Weights of a small transformer language model.
Size: width 192, 3 heads of 64 (1 for keys and values), MLP 384 SwiGLU, 6.47M parameters.
Architecture: RMSNorm before each block, rotary positions, no biases in attention or MLP, untied embeddings.
Each number is 500 + 25 x the weight over the matrix's rms, rounded and kept within 0 to 999. Layers, rows and columns count from 0. Numbers have three digits each.

# gate: layer 3 MLP gate, 384x192, rms 0.0658, rows 363-373, columns 0-191
# up: layer 3 MLP up, 384x192, rms 0.0644, rows 363-373, columns 0-191
# down: layer 3 MLP down (transposed), 384x192, rms 0.0555, rows 363-373, columns 0-191
gate363:549564496474483473514527502506476535479473517515502462513487549496454524542525533471521516551517497477488503504500489484469496514529493489535540461478478535446458524503484500501496493500469513510463495492523505520520539516499490489487536527504506494525467499496503516561479513520530466494469503503503500499497477525446514502552481494491519469496516515505515477495523550489483474486543529494449520520476465529520494522506519473454503467536549502479439473468503509497509513534515484503465475492541495452484509497484513476482508488494491507471500504542500530469483491518497500530
up363:527516526447514430517516484468505545522497488525510480489519519510513495525465473462505493505454441441487532525489490476479460521516472508498509470508503519464472515547559529485480460516489509470475480511517480545499531507484487457482478485472502509489507496538504482529448529532480474487477500505486507474467538511514516459540505496477535473509535479528535536539526484496485475459462514454489501512513453529517472473503546501496541484525507524503508457491476519524499519539486496532526521507497519532485502465486477546500472481471540515504511498493456507487504486524480529523
down363:501501499495493511480439475500522530515507500514477539527546445523534487475476472488490515460474508530502526513476502513524533468492529524483473551555494485558521444521520459483506526520521508553546511494461496479452476493502534486492457501491528485521504516519506497479488470488521557515519461492487498520516519486565480480460518504495467492489495505491459550490478469508503503501458465515531479461510533459460519463497453530511489525444487496494543482527491476529505504505522536521514545521473501516523508544501484525502519495519526498528483507460526463493524496478470448481
gate364:465501518494474515495532557482516467513473459484483518516500503517471468503493454505488515516484475488494499497506499534487492498493509487497491535488498508501531485486479524493492521508471488492542490525485501469462479468468520482484539526520511469466494542480458484456486529482482456516491543544543473450495496506500506485500481510495491536488512549474504504508543482508518517493494514495507527536502477475501485507491478464559463504525478529482500494523513528492487502502471488466508499535508476489462513505496484496499513515499504532496504538498477484489525482527499518492
up364:473499504515518519503479492474495530540490497484518475477511514486535555462483506520508464509497491478516521507507497478479491500510510522528489506505495484462522537521493503480450473493511522493459543459518483545495511517518501504510494502465491503473504460531494475497538477514505524465537485459489521549478518510478523504508518479519524472506494459536512510496503481497495503512522472518492493488506524516518497530505491504477536467544503507499505498492467464479490492499467508525501490458510529546530495488514535512521499465486510506501495480484518517532506509484528491517
down364:476527520510509521458494505507503498515471498474476500524509533486487508476505471508485481511472509473514493476515506514499484519480510487533508508472488513495488565470417521478466508449484502524486487499475503498496530516480504517502509518494521471467488505488477515468523488516500479512492520472520523487491489526463493496493552519493513527506505510495519463509513524524496515493485470521529535511467516448521458497503506473559489484505473520496479502521541520483478478509499482499519480515492508501450505470512504498493495508489507522487507544468534517480485504520505498483
gate365:498518486521519484489477485546475519495506487512498463495481505474507476459487487482505548490494504532510478512507519489466559490526506507486541506559515482502471470527519551533493492517467495525472469477484511534509464521522481461480487495553473491516497506529529490507496515469512508524534469479508503454505533497510484545534469551508513478493513499465533492490445523496497509533492510487544483516532506487473526489522526483492462501510478498517470494506486500481489541525490510452504462470494536509529513465512500486525509493464523511454484508489442497534546490556520512482
up365:513493510485506506524524501477532473470512490454479530514484494508493530570529485486498477475480474524501515464492484479548484490479492469485504456441465535495502494526543436500504511492538490481486515499516479505504541497476498486547518493453475495515495498475511492512479504516532490460454509491501518486485486526511555495482508472513488502518505478512481479477531479476503498483535481506486502495488462530535504534460492533485526515492524488512542547477499533531523474451525502506471553547504473468480466532496500476515495478513457464490540510509527510493478516440486483509
down365:498492494532468532523532485510499508521503506513524513528480493522495523472516514497485493502515492454502488496532469531539474507515502504509476545478530486529503554492358498463463500496490495487493526510510528480478494489484507524521521515494504472456518490500500517490554475494469482470489518491547495540511474492501477445474495492490485532505482487487501511508485546488483521493503495552498494481487524497478476526551493481514470519497492488498488473504520493480515473501495480531518513536474505500475524509491508510483500501521498490494503506501560533513494531506503490483
gate366:489506496486514482494491501510527512513544520545504508499499512494499460520460479482480496543511480481497472474473496510508522492503521480502491487524538522478469477474510503496492543490485502490477489502514492536503522546504452516493526477494475525511509506508495506505496503494529518530514458510461483501508496494526528503494509496459497475508479481521506512521492493496556525541500510490502474502497518484513463494489530510468494499535514511553467465500542491519526495513548528478470470474510508507495527485531499511484529487480530493523502503493511481506478475513526439512
up366:498466465514487478496498499492535503490449506518489479511500483509484481484526498508502519500479473502506484515496484495497463498535506497493527512478498487504490497490505502482517509566543503512501539504456511503494526488519506533478482506525507516504553485484483475490466515509478493506465511476491496473488501507485502480522485503473488503535558486457515537491541499519511484499500480465508507484538480531489485493517492536511475518516481542484525499518514527530493498499487507494506484507451497484505471528472499494527490473530518515520520504501506469520498515490465511484
down366:477526518477514507485484517489490492507533518485448499501498567478480526502497517490499493490550538532504512528497525520496501531478486496515489494490450511503505500492449513536513470438467490506476509503526508482528470484532490502501467504491532478487504515516505510482543484503491489501486490511493498531503498487473486516498495478485513503485523495526503495484465478505468503529484530491502485530497480470505542494488496463494499496488519510482489510492499506464517479521509475535518506488531508507508533491508500515474493518509494519446490493503496540493528521516530523530
gate367:496528530469513526497526476506486510493528526541535522497520506511504487527517510509505490507523545517489506526493486485492493528544514481499519463532512474535467527534448505513483522491453492500525494496507483509505527533535465477475511541532505498540474510486522524473494504489524526507459509505498518487512493491485465520456497533483510493502493522481462456483502562507503499512502530481497513516533504461513509530522534506523470496497504477521487501479512457480532489546502502490491512474513524464485496523537505478487485475476488458521559483530532484481494494489502486499
up367:528534507557537502495503467538492519458502515471500507503455511531501469507477523521504526493512487504540483495498490492523484448513472515470463486492528498495499507485511502469494490520479526512481509526492504466498518508494467466517511488482504496499506484515517529506518477544450496526488461490498489477475466495483512472486527498525511472494459518488522493531508490500539511457496495495490446476464518489497492477525588513474510513498537497496519502489519523495476498475515481528542492502527535472512528450469479493511520496496481477524477497508486510503480503516465529503
down367:507507511545532506494463485527528522515496503474503513540492506541476474506490530473476494491518473508512489487504491472498482493531474503513493490478504498490493507486501516482494471504487511513490524494475507458461518505467476499509508497514512474489489483499537522499523496517416468534489470503486463480485433504458530494518543489495502485495475489483524502519525481513526532475497483513479463474469525459495496471497555533484485513494490495490501498482550482498490514490478510507566516507485508503490499473492472471504510479505513493532482506515489499473463517535467531507
gate368:567530513556519476487511485499499487523497481479538496532473506521551503477491518498518487450495480497545517515493517480471528507497481476486526495526531469506459500475504526516481507520481508443520511532512478525494489546514456476471467508533480519437550443511484485485523473490502489513468521461510482549522476493498534512482489543499544521545464474504508521478492482489550492510550505545483465517494497506495539480517546466472472544478480494499523490522514456467515515537508502472510422525518493541504545482487533457470523491490473517491488449532510488462545511506529501516
up368:575512509535544500499478480482481494486523506484539489524450484514538478513534535493523525486471477514549523496484529453446546500505487528441533469503508503483461435479547495526506482496469489495473478522504451495508476491515456520493493495516515510495551474516485462529498492510526483488466508495490470532480492509523509491536466522516525511518484475515526515497501489453516493480517483500475525487518477504501534461487526510481477525460470508500510496514523472495492548515533501466495460485559508476495543488468508509472528478466507511501469469532506527455507487499495499526
down368:488461510487492539464479510455492502493526530531494497459504488484491479523507515467531537558482506511489513515487530473477523492527496503484531450501479534505515414522576483505526498491510481535482464481495498473525496424508514526536516501493526519575487532505499495509479516516530511502514458524497492487499515537534502495541497492510484471480504537515488509524461495485447492454483498496493543456491488518494468499458484511491527483482516522505489511477482543549477517492545478491499508461522534473530504516471478533502551483483515502527508519483472494513450490490466427510
gate369:468507524505532495436563538542473515581521450522517489465542516536523509474502479461515500469482472474472523484550526548434486527497523471531526546516489550503446514480462547506518477471493506495553506513522520534488514503496516486470476435483502544528470519505561522498503399484495506524499499545528485483485512462537482501521490536499525474480514503453532547494511547489534508499504480526577531528502512489507491473528527493451493504560506440479508464506522489496473522502506463433488476455479488551538513470566523493476509470480530470456510484524457513534482534480524507480
up369:452497496481532494471482527526470516561542439512488505473529451547516490489496440450485509497473429472480567504542503531461492509450503479484522531473493531468507503484550539502537492517432461513523495531525456531522466496511503460496472428522526513541487495529543473509492502523437518511510459509507474472453541505516499486520440535482539478476533454487542543552480506447475503487501464497583524496466447521520494462522541503461511491523498512478481507476526524484500514498538480448498493494524537541544524470502513484533477481465505470447502505510437511510483478490514498502
down369:454493462515500513528402478481522509452477520474502504517508468469474454541487505495525490498510483524524519500491494459559537460509471511463487477515500470461532414518622479498473516563490491525498494510489464476518476518503499503502482520530528469506514491525448493513481551540481464518488462473455502517489515530475520528494499498492487493497489493499455474506484456541455472493521520435450476487500485505494511514478483503528571515466485529487496534477499537469482537513554532538529486519542535489455509490461463503522486528472488526521473529500483494458533465506501464490
gate370:536530482525495521500494504482515515504487487501479469495512486512488530527503487493489478523511492506501446505486481527497505499492516500484477513505513518481486512552478469484489527476511528539525474524549518510457516514506469501546503497498493529484479513497494560445536490500514504511497513482502500530489521505506512469466495516485519464544494497507492473464537524492485510502525549506479533485447474465477481499490504530544530477490498494513478480483514518505513470530544486502499499499497499501495504479540497483485476483475491489492454488475512504504522455527530503530
up370:499474535489497470477501497523506485508498523486548502501481526506513478486539499526520495493509516508471533513486540480499519532490482474521496500488500482505519509480486559495493491494513459489495501482486517485489471505506518532478477505492485479497487512531513473515496479485508527478498500519496477519536491483498500519510519471530488541478483508488483522494501502514494494521474463520562498497483499505506489501504483467488488497491478486480514501493501519483494511522489464507511486476492504448509524495485536509488522509503495502531526519505496483498507505479485499469
down370:507509521507498496491524494507519493496501506496501457480509513492489527501516502518493488509503493505502485502507495495487484505500496464482496548500489486501493518515389506492507516493537495523521493522531538521475499517514507508506473479499489522490479497514486501512515512511520505505485524491516481524506505507513522469506490490500474498511490493487439484470523494496498509495514516501534501488472499444467484506516484482521502479497472488484526461488488482514472479516509501499494511490478487486482493456531493485474489470506522487496475519493526476512513494529529515503
gate371:500467468469525484458449451524537503512544485549528481503479461497481497521477512511502518552466476463487473504492513525463537514509529503459465471524474506520422504483496524476478480533496496559475545500546543534487511530487506507469510508505527495513455503511536495532506482495492481424532480576492521492468560515527486503544527470498505545519525498518517536490507538530525481457474435493521539548526449489494524433447512512472517476484473511553516486456505499495464531506539544493471519483502544493488523486501546493527502444517479467515495450441502495483482506493446501512
up371:472492473514538532488488519487511503541500478555484466469504494524470519504518506526514563449475444510475483477495497505471481500508530546501455489485525462519505488519500495429565500443502483509491497495560537484487499457497509486537489482468464499488480503525555509463475477485507541456538469509529508483524555542529417508526472511471520481511466514516513561462456506490473496531476500493517525516466497479480505457476462505467496460495531427549496488467545487508489505503510511492454498479510491519505520498493532520507538478519543441473490459444487467531484481497537516511
down371:507506526505522493550508505504484494470504495456490525510497541477558484514512475494508485540535507508539491476490480473523506482515516454512544502497509515512532456503584535550502525509507532492499530513423463502545528517493532519490514504532494554462561460492442498515498517493483514517480509472490514518498457478504576522469485500508483511470478500494470418524495484463517478486523531492500482488512513531534502517532528513507512513494504526480519527535503532490499502452470442498539470469508510522503505498507454506499464544469431541507490574550527509470512493497516500485
gate372:505492507500470474544542533491482523511453489480467489564482499503491468491503477463516497520496492485506474505503471475514451548545443452535478538487503514491462586489463490508482491492491514517482497494461499503494519484514479505472515543474524491500545490469504556477484482518465517516481562487477502540545464517481503508468512479503531487507501515464506502535517494528460488470504524517486503529569522518501456510501462511489490490512478520486522459494508545462495454471455483477477447499479507486473491464528525440479495523461497557494501536530525517470439449476485505511
up372:482485531546586493500503490543499500450475530490543507452513535435476557522525548491497542502463530550525509529545488543481522488494510477490553469492514483532500508520508528496522539519493498481486530498516507485509466509562525509469474498478526483560547502509491480547467507514504499485499474518561492464443474496476530525493496466547447473507472493494517493480537488469514523496524492486540476491466476511460519586483532466478493455514554499488498497486480442505495515527536504521570510480506490534522451582510486500473490514509508468499462486547506501528530518553521483530
down372:520499513499561457505545499514479495479483534504532506446534538450507510519518550503530522515476487543572493521506456462466499531525478442500534482471553499509479509528523539511506540531489510483528558481496529470473477522542532505423488487467501490512534474535515509512512498472539530491534514492536527477496474514499534551492492464536487512467465534481505472495501499495516520514541478493555461465459524492483490533505514522479482473500538549490494462467481499482525493542557488504529464483529514509517455486506540444443473501524560471483497498524535499528506481519525450510
gate373:519528507477448548414445480537496473520515438470436540550557449505512505486551513501509505468539487447477527485556490509543524516503525479486489534511422500515500500488498520450471483474482495469497495512528537504484528516481540503478471466484495471557475481505499469527524512513478505483478511495460504454496476512505476483532506476516514438471501538519488499562462457519477516514495465490548524520501462536511481539513533494440519482510508481493478520512507486540472549542496535475522521521494474488540543459477468531473524512529495510523546498465467541488520508463477536453
up373:522506534500477563480467459522551491527487484446462489515529505501528518499524542471470476486522505477502525474571495516527484483505496497501480574508474476524514530486476524469441493455516495482537505509522509493447518534476536484423505486530501443553499464511475480496519471489495487477475520523500491494534457502481481538500524499516538464506482547489470473554529460506534521574518489513581530561499505507486467503511493486476525459513500484500493469524483491503458518585506495457548481507464449494487545496518504465472509517549463484520565480509514501520492512500510544435
down373:523559505467458551401453505496502489509491474481441569523545493477473469508493483504503544533521482474474508520511472510537523503519516483462503471503417510483494475519606476501503524546473474503471508479541503507500511518492533504493525450507534483528478485481554517502517488477482519492469523479455488475502513498470485443552501459498488452485491537538488500548457455525467455474470448478476496455459490519522476550469544529499523514490505516469497536498556511553536539517478535471480512534505511495540550472479478562488530529472494511528507518479478561495495513483483535512